config.yaml
num_hidden_layers: 8
hidden_size: 96
num_attention_heads: 4
num_key_value_heads: 4
head_dim: 32
intermediate_size: 384
vocab_size: 2048
hidden_act: "gelu"
norm: "rmsnorm"
norm_place: "pre"
norm_eps: 1e-05
positions: "rope"
rope_theta: 10000.0
rope_fraction: 1.0
qk_norm: false
attn_scale: 0.177
bias: "none"
tie_word_embeddings: false
parallel_block: false
init: "normal"
init_std_qkv: 0.0659
init_std_o: 0.0
init_std_up: 0.0659
init_std_down: 0.0
optimizer: "muon"
learning_rate: 0.00363
lr_mult_o: 4.0
beta1: 0.95
lr_head: 0.0228
max_grad_norm: 2.0
warmup_steps: 200
schedule: "wsd"
decay_fraction: 0.815
decay_shape: "cos"
final_lr_fraction: 0.0
batch_tokens: [8192, 16384, 32768, 65536]
max_seq_len: 768
doc_mask: true
train_tokens: 83980000
max_steps: 3118
dataset: "wikipedia_en"
Each number is 500 + 25 x the weight over its row's rms, rounded and kept within 0 to 999. Layers, rows and columns count from 0. Numbers have three digits each. The size before them is the row's rms in percent of the matrix's.

# o: layer 4 attention output (transposed), 128x96, rms 0.112, rows 4-40, columns 0-95
# v: layer 4 attention value, 128x96, rms 0.0485, rows 5-41, columns 0-95
# q: layer 4 attention query, 128x96, rms 0.0594, rows 32-63, columns 0-95
# k: layer 4 attention key, 128x96, rms 0.0574, rows 32-63, columns 0-95
o4 120:518468477508477517484475475469465513560503493538438497488532485509497477463516486502484477503523488493495502503489511496534490495448508506506495476498528528491505535467486506479507550508527510483534491560483495487449505515506478479490496498536456471458445477525543526537504518504513475463
v5 144:511497507462480514509546499489485494487509526495488551535512498524506450490490532465479458495502490499497510440484452525482508480490493469495535539519442517518501499549506535490485544510444494476499506506486527511486526486466475539506504442532550531484514492505491510492516483463517498500
o5 125:528473527482512509481457477497504503501473528497484458490455507488486496520502458516503495461458481512493487555555513485517507462495508505505476453487540460513510527481528508494487499468552464505560466494514489463499518510543514495480527497481483485502458500472492546509492512558481494514
v6 144:529541494479464499498463512471428524469484521490477483505501448541477504481527484499503472502471540465477469480500539505495500498504497566453487484428514471512529525495527493526511481510517506529494511541502474503521478509539472485465508499528507529504488506512512504497515494456495471500
o6 121:476494477522516497491479451535513500478514482516563500469500509538489506450496542458502497468489467517522497470529493464481495487559506472523454530551518492502470543498531520434476493507512520496486500530524522517524511471496515503517523493490480475463503504512498471473455479523499491513
v7 139:502473520515508509541505496494525490530503458533494476476484503466492455469544528447494477483471470480456476487510483535501507471541502513465467484500468453491502500487434494499486501502502529511479540510470548517500496527510519497492514505514518495520481482452535466522488494474564481500
o7 123:506541468500475509519475498469490470522507562503467532490496515504497517457539480497511537499477513530464507484551497512509499504483462507514514502493509531506471565528552471500467521493514475553521504508481503532525487492469517514490512515512483495499528497492422527444506514520484513505
v8 141:548483531495490493493533470514550517536545505511515532467474507473494473472509485485474548525531516530484495475515461464512527500510485492487536511520500497503472541499506525461562476517543498504503472501438466477481536513546495470503490485517486541504523493532489505498524488511465491503
o8 123:478515506480532514492464492505494491508476507476466486494523518506465473511485525521505459461501493444490526469491539501489447490494517493456517450476484501527509445501491502482485507449511512531502487532495521481553509481472536516469483493514513450497520524441527496502486451459489476490
v9 145:521538506505472470516485492533491467488514539475503497501480484470532496478506477510488475474511507523541473499452473506491475489460493495513503496504451525517497490497494490500499514542476537507505460514448467496522472474508498469530505526461539516524546420532521487490513541492516555503
o9 127:493510525479528526503522529488539522507468519543443511536483505506489501513539538506453522513493524503494495484484516519553518522500480481538502485514523502484501485474532520505516518468458485501458482515544526469436495488539491489477469510522461523500474502472503520495478452499463462533
v10 140:492487486540514487492498514542481530510486531548506520487489497480505492510514455482473541471489489486491519503529480466489519514469519558524477558502486536492460500471476467509466528468477479502474484518472454503469530471500527497504512532501524539513470524486518481463503515435487482532
o10 122:515511501445510474477510452472511488502523465511497454514503486488474477517502526483530500469537521431542514488501488517514488503487469440498509487478472541478511461463501544516493524541445468513502478508498481498522512500499519475521517501498490476503545461511477495474525533547512486485
v11 150:465450509500498489495505485516491505520545544498496490460531500477505465511508570498535504472526495472500523519490537551495500478513503508540527517542473474556495516500475495514513505530518518498538473527497508475490489513542493503507483560493497568529498518496519472470497497525460513518
o11 126:500488534487496516476517528496505515506504496520527465524457505469499484494493464454500457513519559478460483479506458506498523506446517518505496458475507502507509495493494522464510547528512462546467474495531510513502488526452527531503514508529461468531529520483495536448499470494538510521
v12 154:486549494532474504473491497490495545549536467474517507496487491518493520518499510511518502510486468481565499491538471496499504519522481486475487461486470505479488483482481521543510528509488513487553487511458536467421518481519461527465490505515487517487502514507457485513494540511542470472
o12 134:515521496479511506525476518482515460469469488534480506466541509510492522493485481486470500499474500535512519489477497503535560466473509493501486508507523501526513516475471492445442528478481497485468497442510532500565505507482496466502501484512534481548479470487459558512522527477505498523
v13 137:554514498507413477534494494527532476473507528484487477500520505491487501485473476492534519543526464505495518505505509506521526482484492483518469476464544492497506513507498492522486526519480517465506528489494524489473511426509444490516484490532512513496501479485510409512492505485483487495
o13 115:461495507489482515529493483509473513503498478506469475513468506517510512503550557478521493507487444504527485498485478503509505587470479494485486488541500509490474460475514465461469494482500498487506559522527476487514513528484503516500542537496465512486473519499491558519500529467465532483
v14 141:509475526483529467483522463471484478465520536473459499472477484499525507483469515500469505521496539508525504552518485509488459500490523517544513491532482488481558496499508505479470459483504500488560498498507473518467523466476472523504528495563450477516492521512483492477473467484532479485
o14 124:525461508483495536534463552525561489538521474493490479504552507480503473512492494505525520474483494486483504503497504503506524516499557485469505494514486535477464527496537507509514440542523484457468481520498500459523448477496520539491526536503503479508515544502522511496541522515504516511
v15 134:505511497506509498514508486505529448471489532507480493520539455532473563496528493536517485526495537455568505512496485542516484508502508543522514472512507510507497532459462509474479523487510519477517480497474473475459508531523506518511524518495510469433543496484488478533533510519487498508
o15 120:502493463520486531520494509531468546494494494544515509532491553480528467452493506506505502474502478494452502502511481521478570467491483483514476480483486508491530483513514485524507471535439501505507541501555512512530511485521493511506539547521522516530498494476512446507475526478506493536
v16 155:527451479464465479508476483512488537513527518566495500526512471505512510465501510500512516528456515490498516506497467471487475535511489517485499517498510485521498500473435455481510519518489467519506470497553492450531471509511477468529526487479479490480484524495469515487444516502549469470
o16 134:494559476468525495474537467464499470502501479466521503507487502475518520523542486453518473448490526477506484488488478508518539519493502510520466530532496490531497518503529528509464466523511545475494492513488561490498478486488515465504495488502531473551532555501527448514512488498511515478
v17 159:509508508476494504478493532490519502530550475446521498505525517504472501505484512457485506476549533469512480521495466504501513515485503544490527565472548439492513510493498495497518503465492482454543519516462524502491451494503518516490532519491483491536473485529514474523447461481504519523
o17 137:439538487514514490515510503450526475532468520491498478474477503506483477465490486527531475486457497476519555510493499479494489474482483454498547469525516494517500492493470531479518463528486495504471508465502481485462483483453489487524514498519491478482499514515545533462566515473485519535
v18 152:488495501494542492513497457508477518485488493475485474493486542479474483472497481508535544508529556482475490477494452513508495549498511507481530502508507529438495516509504510525551543531540522484529479482539505490500488517496494509511440486539551475512448472487509516497484522465476518491
o18 130:483483470504444496449511546502523530494503510493486480503472506523494517526535527481502480508509464496508511481483545484508491461507486522461486519476479474506478474521432486509462450447481493484489461530494494519514471507477507487490536477478481471459563537482495496501520503485518522536
v19 129:508493503475524501500525524450452515499484516516506484450552464479514479504502520478467524491520486503488504472535493472491491497486502479505437523489511530484501491530467483512503530521492544458536467494505491490514543526519469454526522488477511462475518468489470506562489519539494541493
o19 125:530480547503488474477529461505490493534525497533487512492517498493510497453489486535548525558488505515520492538435511536520550517485489498470469524494487482529478481498518493486466525493488466513490482474525464512506480462494476496466512484535496477472510522475505471552515466513480470466
v20 139:474526516531452505502462518515455470452491489520506478500512519499496480476541511458481551547509520492483485521448534489515492519545487531488521483536454554531500487507520501487508515528468500478488530446526531483473512503503506503516531517474498526455482507502503536497527508482496513469
o20 117:503436448507572492529507496544487500545467520485525493506467500487493520525499501479491464493480491493496539474504470520529514512478507482492480532455470505479491527498513474518497498486519516530511467488469476510487507534512461522504511463486491540501507484534491454514491499483426507545
v21 139:472506555529481518493514541516439438567464487509458513536520500512478482497459496487514504488490499491529495482506472511492451496539496469501484502522518453477522497481510494523549460501488468489528511532484485474554528455537515519482484495507508496490526488516483507509508497481484521500
o21 116:511516530487491485476408450487560494453509520519505512502520498525522481489503530492455476485486519518468511489498500499537485494486515487479496458463521537486492558521460499500466517521512526472502512446513500493487477502505469487475539537478518487492490505487490479514498447489475515482
v22 145:498466487502497487514523542504544463474503488472440554515469461501498466456522506497514514446489463519493505483517539480518487498516532489532537482477509498505516519536507493534530528506531496491482501491497488432496466517472550506493513523472491490492538481534538518482460514505526503489
o22 123:528540511521481511496524474514523501526473490516479529470540487503503522507525477484486445482514508466488460483484487486481485494478502523467484448501533468529479507482521524477571490510473470499519493509512523542469572494534511536522559492513513505484501512478480497505532472493498479542
v23 136:483517474520492515490518531485520546513492511519496500521464528509541516496527536496506436495511518543485530521492453477479528477494509491552535508493483493529538480462488534499544521481505492510475499509465464518487508486438507466511519518453508530503513484516481469538526543518525534486
o23 124:516530513481548494523514499522475467490479477544514494496496506504499496520488457480490522485509477446532477505428571526508480509499498522505511515499506552491502487544513464497496513497518529515457534469539509493458503504546533488454488504533508492479493466488511554483503501524504526494
v24 145:530483518516469532508534517464494502512493457482537475506470513528468484518548496525518488505482501521477533536532498500484510481440496460489527504488470508488513500524477514481484504470487532490537475475523552518476470511553539484487545472484491509540553504547519507490500530516510531512
o24 131:463521505526508451498520504508532498532446535492504501509506502475515483500492427482471503509473482468470477468534482487498537471518493513532487494505493478482521478522517428516500503510490502486497536498485482489500515468480463486530471460533491502487435498475442532530497475518492496470
v25 139:525508477504516496508506487523453467549470499481478486501517516483481487484514482529450508508513483488505510527489493463483458510457455476500491443480563484526492477478517516495513512525519459459500437499503534524497511501499512528447518487498510541486505506529522482492483530534546459501
o25 117:493474519540476486511498514499532488513546494513522532484475452493492496494487508495467434465498518510510452484481507496556479464504520529485492494536492479480533495492477523504485496482432503521501519486479491439459496473495510513542514515481484499576471490482471521522484503500470509481
v26 145:505514445539531505504512534532540516477511491528508461522524493530525469507485493490483518474476497477506486538494504518521465490512531506507543472493502507467491477491533454536486525508478515538490533522493469544472515503531517488508551436503481457486514494488516521499502485489477452446
o26 127:503481510472490514507517492489476494517485534497487564502500429472491505509525513527496498479533483514498485448534492510456558468494510489490462508500475501485488522525519551501510483517517465461489534497469495484540507504497497563509457539513510525469509446539505469519527497515503497520
v27 148:473458517443521490536448541519496504522487467483483489509478482506528513506495512498504509525523484513477522486506508458479494488478524508474509463487451555485469484504496539521487527480505544544537505520551461500472504507513493500492481491501535484469490516522489458499502524506528520573
o27 137:519477490498485542488535504501510538502500485499505486496524504485553547500527506553512498504490510489512477532493500547524512477504502503551504511489553498487494480492485426469507531481534506469465535518483549505506555474496518513525522499475444515496556493519466492491499485516492492461
v28 135:525511502518484462515458536479495526533529459500453469494499470487484511485528507542466494519512516523493504517498498460500514494456439451488479526524489467527503524511530438480528477510494488477487511512497486478502505483495499518519517465486499453528491475477533487509550477477516552466
o28 125:543483519527517485449528475488521438539488523507507545513488542569498483520524495464519515437490468513486486488503486520520506514521525505498528470479538522509531463531513500444465450493502477494518478490494484517500512486492525485495447532514507504480495532510526518518483508490502507497
v29 136:528454501524534518487449514515485451470490539497492497533521491514492455499500494501531495513506526524457505510505490457512497540520489477521484492515505478520472471517487447521491481525498493520500528515473481476482445566478482492468525537450485504557539475472472494514477496499487504499
o29 115:492577508519456481461493507542517532515514505512527495485492481521522483524539529511464475517534529490540514491541498498493522497504488542472526521487495522532502507506538489502537514467516498508513497482539513539469486465492519510506427471502533466495524506523524518517493500518454543495
v30 135:512488477524498503467516454480492469505533494571519542468489509500480470478495527501504475479490485520501468526521478525473473504486499496541518485491515511478496497554491474504455470521455499526450534508507497482535505476517456526502509505472521471466446492510519490523497527504429495511
o30 114:558472525492489514515485541503480504518513522502445493517463498442512488532508477482500522491448518495510478536496483493524503489506498505489464504540528511505505532469539548524515546513470516486509523473477476567518493500500512504504458488442539478483516506503520489483507490451504522469
v31 155:487478538480514518487458517529461524533532509504485503468502468448520500495515490513525466507457471512501485502462502499500493533507543481491530514477470502498509538481549538500510522544489501502551482508489540455521497499449489484486496495508475445513510467484523477520522468492522475555
o31 139:525496449470495528529557517452541516509502440504493490506498484508528506489495489491461520496522502518533542521521488530527438491439498508519474473481544478532494497499489504476514484470512528515478525535507494501488466493515499514543485509494518509456487509463498497451481493510473547490
q32 020:483460518458489500502502489480487503473491477478531494547491562488488496477453478475459487477449512487457503517478479493456486542526520496479490550474501528536510502528501521468523507477505513515499513507547449548524500514453495482504522505475529505552506466530499513476497486510497483494
k32 022:521508544518509500508510488488534524493516451498477497426485482503522482512540508510508509512544514498519505497523504517501531517491500553526536489534502481467487515524509478496481520542498462477520482531453544503514523495472515468502498553501451486485487468467514487484504541481442533529
q33 020:508505517450507515476532536449425496507514519481518481505468544515576498556531515500542514499484509526504521506486523540518499485540515547501518492494502513510490515450495527504501524493486528462483520505507494522480482486501502483493478494518504520493487525501532575502527512500486489474
k33 024:464504513490479498520520458458519525463480492516503477527500495521486540469514517493430461465530476490512496495480494492512446475503478491483482494496517497460476511586520514550508494475511508529493505456503499518500526494498502540490494511525463466451468510541525520504495516478526504503
q34 028:471518503496477493480527497521489546457502482551495498469513498527486542478539476494515492518484546519462523487498512509532488494478497522484564547445470542492486491490522460463505519463494501461522505498530546516500502510475527546469491484471492540515509475525504524463473488502501483497
k34 024:505488502483482516511527467462541546478466495510533481523467502487499529478553526468458487483527509493484510494482458463481467473539499490454466461485519483480522550550509536512498499485492529494476508480491481480468501467486487541482511513514510516460520488490518516483511546546488470508
q35 025:546461486518526493496531467468510506502493441496503515489459476491493478517509486464470502497494444492496506497480492475488479496494506499488462460502499441454461510532506516504494496500511492525438489482518533486464506505495480463517534497506505517448463511473444548536485540486493504498
k35 030:502505518492453520481524429463514534466444483489488459468455545478488519513516496486464486471524504515484527508525489496476500496508521486506489497506536489508518514550528478498493522470500484493497489489505522492507499455466522540493455490501512461496475483490523509476494564524455461475
q36 032:492514497506483484482501490570510456519496470487489515506489522498513518444489485521491508494435505461459468491501486495424493536498481518499534511495502504546513489463518491517495555515503490548487471529505487505548500501484492512539472526498532504558517488551485508504502488506488472501
k36 027:475515514477475487524533515487534516491491475544545468527504449512505531462536507512492488468521456506510500485492467512528458462505497487478472469455512491498495538515511506554508482468502536535523504459520477493446515518468479517510497519508452501500478531505530493453497519518506505457
q37 020:486440457530518459478488436522488496507495527505499486505478501487479516501555477478503494515472553500522524504457511483487501504539494504497493472524445529520504503462494459517493462520530544506502480497487473477466475490487493517479471500512571526477496520476538499499509482491467484528
k37 025:455503512490498475523481550502522489478475515527532530518535446541502521498526506514502468509539488482505510493458480540515463472476473463481519518463477484510492510497508536493500496493498473538499528502497457530456540479518481523521524476493464524464525534523503514498495475514556477457
q38 022:501486429511495482478464553483462480523530496520490516435493488520468478515503526525550483448511490556483513527495522528503518515488508506502474477546496493477499511470482464493524501524466528480509526444494495481473493514519509503494524533490465521511499488462504510466526500479519470475
k38 020:541485507518510506486521544542495486491542534477501488535484495500486504501507453466506474561507507495509458488512496460484539495460494514538536498506502517490521487531501480500490479489485491483483522541523538525516474544521470479500513457531492504496531449462514513542497449488464526535
q39 022:505527526465451524494500482513512501485486467514498492476456533531531524481508519489552495453486486471493503510530478492497528514538512551527539524454525535532548483502505511483527507467476486502447499525498541528524496444498504515523481494518499490560528506541476487494489498504491492497
k39 023:528459495460485498506531461464505531502480475513534494539464516474482496460531532506477466497537485538509499503494493495465507487542504505484490484526540480466464538525520509543475506490506526506529487478480541483498524462477523530445498494478527474465457507470522537497486518540496493487
q40 040:515466479494493523508481521464488530474498537515533496505529489493472490547513469457493454531530490526496519504496526509531468480476511468510465494496491460461467533502507510515489484467502526478516544485486496504446458500491482489483526481506468508436458498428487518506472514535499501509
k40 040:559506519516512542507546438519509499496498491458472504494495577540492468514499501473485509504475544495479487514513483470478548502544518479512534521520533470502508485526477463493475503501481492475477476508488539484530509521476517499493475504503493478541499449516511532526513508483459480523
q41 027:480514514500549509500460566501427518501470547453456473502537505554482499533495496523463519533499495541490496520535480556479497503498520489497514515493520529528496490487517497478485513504483455459534481495507499489528492525536511486495499487477463478520503508464515486461507485485518515495
k41 027:516517500518541505493505546574507463535559510510515481524530481499507490503496485467522514542447469501508467497510516507523505491472494498502485493470453501488482474482461529505520478518490523528512513509538453528471498539483489497493513480501508523526526458488464499519507453495542549479
q42 042:484526481479480539496538447492505501499479463482516520509460512528501533483515487512479498470526533473490475468449503436498517495528497547516532507501526506491560510469512483506522538475497531510483493497519513480499502453501556527486505562507505505532493487542510529489515486466517475508
k42 047:512483533492449527493527425447522521492473470501508480510459531496465493481499514483456468461521494481495525515482467469473498478525516478481479489511553498475478528553534487507479499476514483513488490500476526493512509459487520513484483511500508476486489518474513536500499548521481438506
q43 037:507509512502475510466474507518567487493471511507499498502548476512512490489512461497500450508513532491492499511461518521505500486495494489474469495422480423508489516511473481482509539485485520496535545521511468476463494509489504480528472449517502522490507499524494486479439499537496482538
k43 034:446487478505545486514468540546459466521518504501488494492552501515515512486509476496532539538491508517518476506498522536526457514466488529506509500505477497515531482454438526500510514526502507491491541536498469544491509527516485482521498513497483520500508469513495475506523459473531564483
q44 060:494541468497518545495484483493501494462492461483518527512540488551499516460534443493469470493513551473535473499454497507538512494535521536476506508505490484514521533507499494484486498492530495492506531479537481464498523512515555502500521500495502534542546484475536512479484496473539470527
k44 062:446497484507542435506463565540471447513512508523506520488518473488542516503523511531532546516505491514521469493520541552504468512463473499500488500464477509504508496454480511498505492537493499486536507501507452532479512537517491494511525507481510511482499525504483478508519468496525542494
q45 069:464523523464464490456483517556528493514502529459454473502531511530517514463508480550527489508476524515487475492509496524451494528501518523501522515467495486542523476490492510493529533509505491532527498550484470477516533515470524501523464512524489515543519480551500508468467469516493481504
k45 076:453511485509518444510467563529486470495541515546508517520538431487511533492511497517528522527493482510537476486489526541530467492473473518498488478474451505503493497459484527506515496506513514503514524502499470507483501520516492484495526501492491535472510509508507457486518450507542546469
q46 073:478480530486504503501498509477473522501503533518503490498467492463485506585490516503541486494531471508479537488521525484530510501483498471510475486520490509478463512499533515546510453517492542505518474491481519498438470504465482506469500487501474492433472523491444508524534531504478533484
k46 098:552494506509498548477546454463521527518478472461509480498468573502494475519486495467461466495512525493469533500495482460488552505527529478507500513521526488481479495527499480501521503496498488502486476501516534480526498476484519523498485489499515478537488482491501545526466534485445458531
q47 055:563492476501561506546526486468476510478492423512538513505498524542484482464505491467463521514519506510527523507482486516480488529509465521472495497554528455473489516512503493504479495479470475503519525494539492509517494512547490489514496473489502456499498521471526458519534520475514495509
k47 035:469499486510517474502454507457490510508484537559502511527454469463506522504497475521498530502529447505496518486501540531504464481476459464436471475433515512467483478522546521509511480518523490496531474523518453494521514479512507514502529502490513499473464514498488507518494527502480498475
q48 049:495523500480495490528512534535493504532509521497449507474503533518523507504472519521486551457485496525506505480532455531462508558513531513506499497539500474513526478524523522503544531499478475506475459556504502494521521521479497534487483536483536492545506475541478471494508458497499545496
k48 049:479482514489455524502487466457506544457472506521512469515496458492483562502519511508484475505549444485532492499494475481486458466500469506482481477498530498492495516537534525502458474480521488521481524508499539476502481439533501502467504497521485471460474504501513501462489539507473481485
q49 042:491508485524542491529520500536502470505480472526496490490484514521514507463483490461488510509470540470504496507478523459476533513517494555524539499464543498519520514512443503448510484497510493505505497466527513496562526497530522484545483489474506526548535480529516497493480478498506433489
k49 042:468530483492516440514445517525446493517497522511457517503553475470520534511531498528531509498486474535505470497491490544486470513505488532489518492514449528513516511449503557482498518507501494476523509504505514557485502501509470458490500523480514498473497503510467479486530485479523534463
q50 051:492516450540508512540485518502486478451484487497488529508454492497487522438489472471522477491527497482500497475491485447498496511504491538503513484487525491526537484461511512501483436494532481504526520485504477531476465542534532503522484462521474493485492479505521516501460519469536438498
k50 048:499527458511516435524457571538470450510539525510491535476503493499524529503523501514535517508523519547518504459512507549501509485503525526509494502485484500518530513458493503492495499537467510453537485495479469488470508530506496504493479465531512534519481516488489459501513468494526521501
q51 047:535523447525496492507498451481498512456461455481518532482535508521519482469496504470495485543504515500508502489454471496487444476506478534452506532470523469517499487491494499521486499493464464486501537509530489504537478486559468515549529492506502483507508486518541470504456511495504499528
k51 061:494525500482512499531482568519502474493501506500476501477536421514523478485487487514521505504464502496543469526495507520528457513480499525513483503483507519494516502458473505513478480515532531518525528472526474508442516531484491502501512486504477533496533539504530449504516453473541540466
q52 060:508478553490497502493485514492489522469510542500515487523480461461459490540535513498545491495538447512488518535499518506519479495500503444483504508508471510487479497469528505537463493498491457480506502483448503509458474470436511520468484488502475507444493498492510540515525526519488542494
k52 070:534464503530494537486521471463538490508501478490532502479456568492475472497496474484491474490528510508509534486504522461488540503502536492508504517505558484489476472561509460511515514487513476499512442507498484457529510477497528499508486456502505496525502483496491535528486526512473448538
q53 069:508497500493516538549517498524482473474524510481457494510527508528490515462496497496497535491487480529498531503524473495467451563507507524468511501530503470512546482473535508528485532481462450495502492564523510510529530516504543528513454512522503484530532493522534456475509489489482506493
k53 068:457526514481490490517445490499506510452508534512499509495522440480504520500533518538513503484529470486514499519474488517505434493503458539477510483489477534485526541521529532502458488480517487503522516502504485472463525501508522472496532556526478480450496512504493476453521511501524524465
q54 076:487492543486490473445501522484488527489486550508512481507466477447509512538526501523524468514490473514473497524490525500521505462498471466538535515494489529491488499478475485507490498503505493498494514464466529520448481462458481516459507478466468507445525529519510540520516492536475544470
k54 110:561483525503476563481534474471533507513502479490537496488479556490473452494502501487482472490521528498498518488499513431486556507503527481503531525536540479490471476555503460500514517476492473514509470511513510473523517501483513477521497485486499505530524475511483524529486512499478473540
q55 041:513484455475537521516503515536510530478481504510468542505488536494503534525514490506494484566505486457496521476566505515523508547476496508443500444493513483474468491491519518523510510464506482481504501514516475515511513533514541539509458519526509534475486473496475520512493506499468515552
k55 045:459498505542466526517466482500486491483469535550497477500479532458527502494510479506505541530535448522515515500511517513477475513493505487489530517515497513520512445516518483519503509494527452469519478515505501489536478470515490423491526506461531487506508476552453501494504531489484530473
q56 062:516516452505531490544506473528510524520493443486508555474501527532507510494507482487485486509509552475528495483502513488504531540500495536469458478458535469476474517511515493496519490474510503510515503498534441472532500524554522482540500499533521501516484490475491496494487520477516436535
k56 080:446515477513534444508460527533464485509504523529485517518506469516515531502495476506545543527478472513509500492522515570511466527472501510505486488466451514525511470431487527500512516532506519480493505495497475547483501499523466489494500483493506528482494515496491480489514479490532549464
q57 074:507506486516472512528503487499491488479534492480481493492525501534501476487497529469471527513516460540525507509529471529440445528513519508466518513558483505512523483504533506548478534477458452478488500587506513513537526504475511516477515531506505482508500462501513466488497497497517532510
k57 083:463521509482486486533468474483522511459466506493454489488496436532488509484507526521482506495491505477495488519468493512495442471503471524492452468487492507496521560513511551512451472501509520506494537474514527493466486488479503517465508545522488480445486529489529481469499498509507462467
q58 067:519522486525452552507478502490475455467527479474499474520551488496492489430464507492474541522493469519493502488495488497470452503515510487485536526542460496517520499479538508522487530504493486485482499559540539527524518516494497510503527556525508493508496499503493445489472499498509522492
k58 075:479523497483495508535523493516530508479496486484488500478527441506500529488505531519487485497523509470516491524484476517487448452495460511517457468492500518480524571527484508511456462482504529514507524481497513487450463506499497551490512571535469487454510518520535481483503484515494496478
q59 052:517505478515496495515511509465489483474480496501534528526526492532502550418468472486524522486490506466476486474481484452484513480463499542490502496484505501510521537477523525499494460512507522516516535501537478484483514523552503492531531471524518505543478485507521497484454482448546469506
k59 065:506524487468530462519515533526508470478527496505491511510550458497541503532476495524516506534487501528528469507487492553531479469500479496511462507459473494499498515472490492522483460523482550504506526490484457497449501532481477543497525508547455522492497549496514489502499457483534520476
q60 049:511549467506463523471476471526493475465489435516505527522486523492517494492525451475510469562495538458480486494468511483505486501511479531485555483484536466513476490453493480488528479503513442481522497501537536508514507472517502494514490534527505486482509501503470496516461487495476471509
k60 054:465494529511456522502500531534503482533490477499512497474475493496511452467512490527505529526484502466519475547527519491481466508474518491522492472542536535491527508490468472509495511543517481519516505496498476544514473548481507450524494550453502529485559519531481488522516468524508526491
q61 070:507494480501527514531500507490493489529511464487514541500526492547494519434481479478508522464491550469489482496470524462509514519466490535506467484459524478509500506483513521486530476516495493511494514475510468468507500525558510483564476451505505486540494486495529487473481504487539433499
k61 083:479519502470537456497474543528472474506528521500475527519546438506521534486478477511540505513470500522513481504500513545535484503478485528511503515470448512518497507447470512495490489526482543508515536504498471527450530539519484503504510486519470515504527527489506468486521459500544523488
q62 076:512478493524475526564487510507479459474513472475493494520544483549464487427486501480484528490537488507508490497515490503438465534490510524463483506531505497540529479470560526525473499510509477487514492544522507511525501523500518505523471495521500482528481476478516476494498508456522472501
k62 097:474522480482506442527481525507490500464502530494463513499507432497520534511495517509506510488495496485524489507478484556517439482489468520491461484461485519502513556464501540508477472494514536501505521476486480488457489504511495539490516501540486497464472543469543481472512479506533507468
q63 064:485483494530487524545506510478475456489529502465485488500518477543464509451477515468463551507518457524514501496523497503449463512511525521492493503542471498519541480490533534560491503511467463478478501554518504504531519514492502528514499535509506489543496480498522448477511499491523504490
k63 073:474527498467506477530496491489514503460483520488452492497537423514507545515500522537483480505503505504498490500453474539502456469507473517490459487468484510498503579482496535521467472483509531503502528471497514472467502491493505525467498529537485489450491520479527489467525490505506478487
v32 069:511568497474516493477534471488492535546478486483460489462494451528466520489497494514471523482496562535476464498506453508513517526522511505518523539485518475522567484489503492506470489529512492451508484520478481483508486527473493475538531509487499522520476518494530508493481519491484490542
o32 082:475503527507467505504487501487512508494513528481526524521506495469501488478518509516483481570505469513499541528516527500482483489482498484536460535471495515479472485476472449510513482509526508546487552469453511477458523528494483536522515495553508509524485467516473470525492494461534495440
v33 064:499490500501548480509467519530493477507538498527504524495511497468506471457515490504484501514472495532513505504532481495496484505490475504518498479483451543471501516468493495474493524520484488454473516481510554525514500537469525474491524487472555464477499506509459478534529468454538579491
o33 073:480520525452470483487493534536505507466489474480538463528496485491471493537501464457508497489518504432494525508501513510541514498473595520499518490498486499527487477497508494512528487487478512488493482487521492475532502496474535514494458497497478509504533474489527536512499518480491507578
v34 080:527516460466502475482525512478505530512500469500483566532480479525489518527519525480481506442507512523514512499482492469488563491489483492515502534522536457489524557508543561452497446477499458483500491494458473505468521509482516505488497492484497522490501520499501501478500524475478494527
o34 089:520479495494512488483530505493497509529475550516489493479475518490495523483517515558468493530500491515484480488501495534547470501475461546554486483478433476480506453507460472493513542459457491528486522494502547486507487481502517530536502519530489491500526521498480483504540451483474496481
v35 083:509519498515504517541487507474503533540495488505517472470501511458504488514543544514528493498536492495419498468498540514469504493473512445465514530509480496468512499484521524512460508484464487493558496502502542501510453505522536484479510531491467509503494454493517548510499505475464469512
o35 083:495572523513508528487459506470550491488538517493489541507480498516513467479512515472517517469512515493493496514504465504564484480521442521518522461517550499512459483512457493499495504502495498457504475487542498509485520543510510508508539480518499469487497541483489468506440491477504520488
v36 072:484507519452531500428511515480504502463505486509501491482505544529513539504555499507494521525496459457498530503534491485514490500461513502495482483489544543503526514453460572503471503498486467479466491498491536483503511465501498503528516448514504514481476512484481533492482521532492530514
o36 084:565521456509493492471469528511526498522480523517536499483482474487482525543522506492493493430485532510525477501468461516527529485465494514528510515486500552509494495494565502471476534478494505499510509511552510530490536506512510519463513511478500478474492519455450518526468491499485509512
v37 071:492496495448503483458528482490514472475473493505474502463497512533507468526488479447458508491478530482474490467496457515504496488493488480494473521502524535529545517486499519527494521543528497530478520505496468508447522480487511560520479501544519486464436522485510521485513522494497464537
o37 076:486513488508551464494529496505437529510494482508524474468501470468471519509479492524517499467517513506502429518512503478531452499489519530522515566460491489510490468537504531475498536488520488499464534508479499483481497521538473538536518493542507502487522506501458493542499470485473500495
v38 077:487487549503438497555483489503503505487497484517543464525458475536472519492514475463531508533496500475482452477503517474481501503468483497515502478490502498490482491527517487525501502484493486511463540475487570482482496464474538530473498508484521482516464533467501501487492535506442456499
o38 081:481550545458504498504524476499507515483480491530480521473499502491517482525477538562469539468554495525497516537492522520472493519472539513477470505508481468476527539517467493464485470474510543482493478530519498496491476534535505531487505486483508513496510456513492517470494481569518512499
v39 080:467544458489506511503476483495541495485484525515466499418487507502527469508521508456459480476490516460451522493518469482513513506516518470480515506512485550518504549506545481527506497540483503503499528502476477481460486513478523494537489561509522510502527524508510523517506502493522479545
o39 095:524511531481507445515507494488486492511484495475522510522515483483502504504466468476538527494507489549510435516535522441556434486505509513513529511501509473502502504524490519493482520515510488512470510481518518485481487528515486493481480495506544495456519515552519490518531534452510510435
v40 076:513496521491494496560496517497484494536490479457497551501502533460471521494492533524527514460505534504446496501498484467474515499524494469525488495512454476477511446535492500505482546473499455481548497489529547540480471528493500500472451456523488479482489488497502503499492514520492458503
o40 079:456559504505524523455510466483488496497479497539483464525475492576526497508538519476464504527523485502481527450528478513467474509466476507502534465481504531509495490510499488527527484513515492503476470500510462489477491506511521470502488496528494490506497470533529500483444449482483547492
v41 086:454503550514475506497519478487496472479461470478522422491452450517484501485486489483498503532530540475480489513513490502498484485487494505465473502488490500459525494548530513531498519503507531523525508509514517486458523496506470526478462520533519444513476509482499516511505518519479430503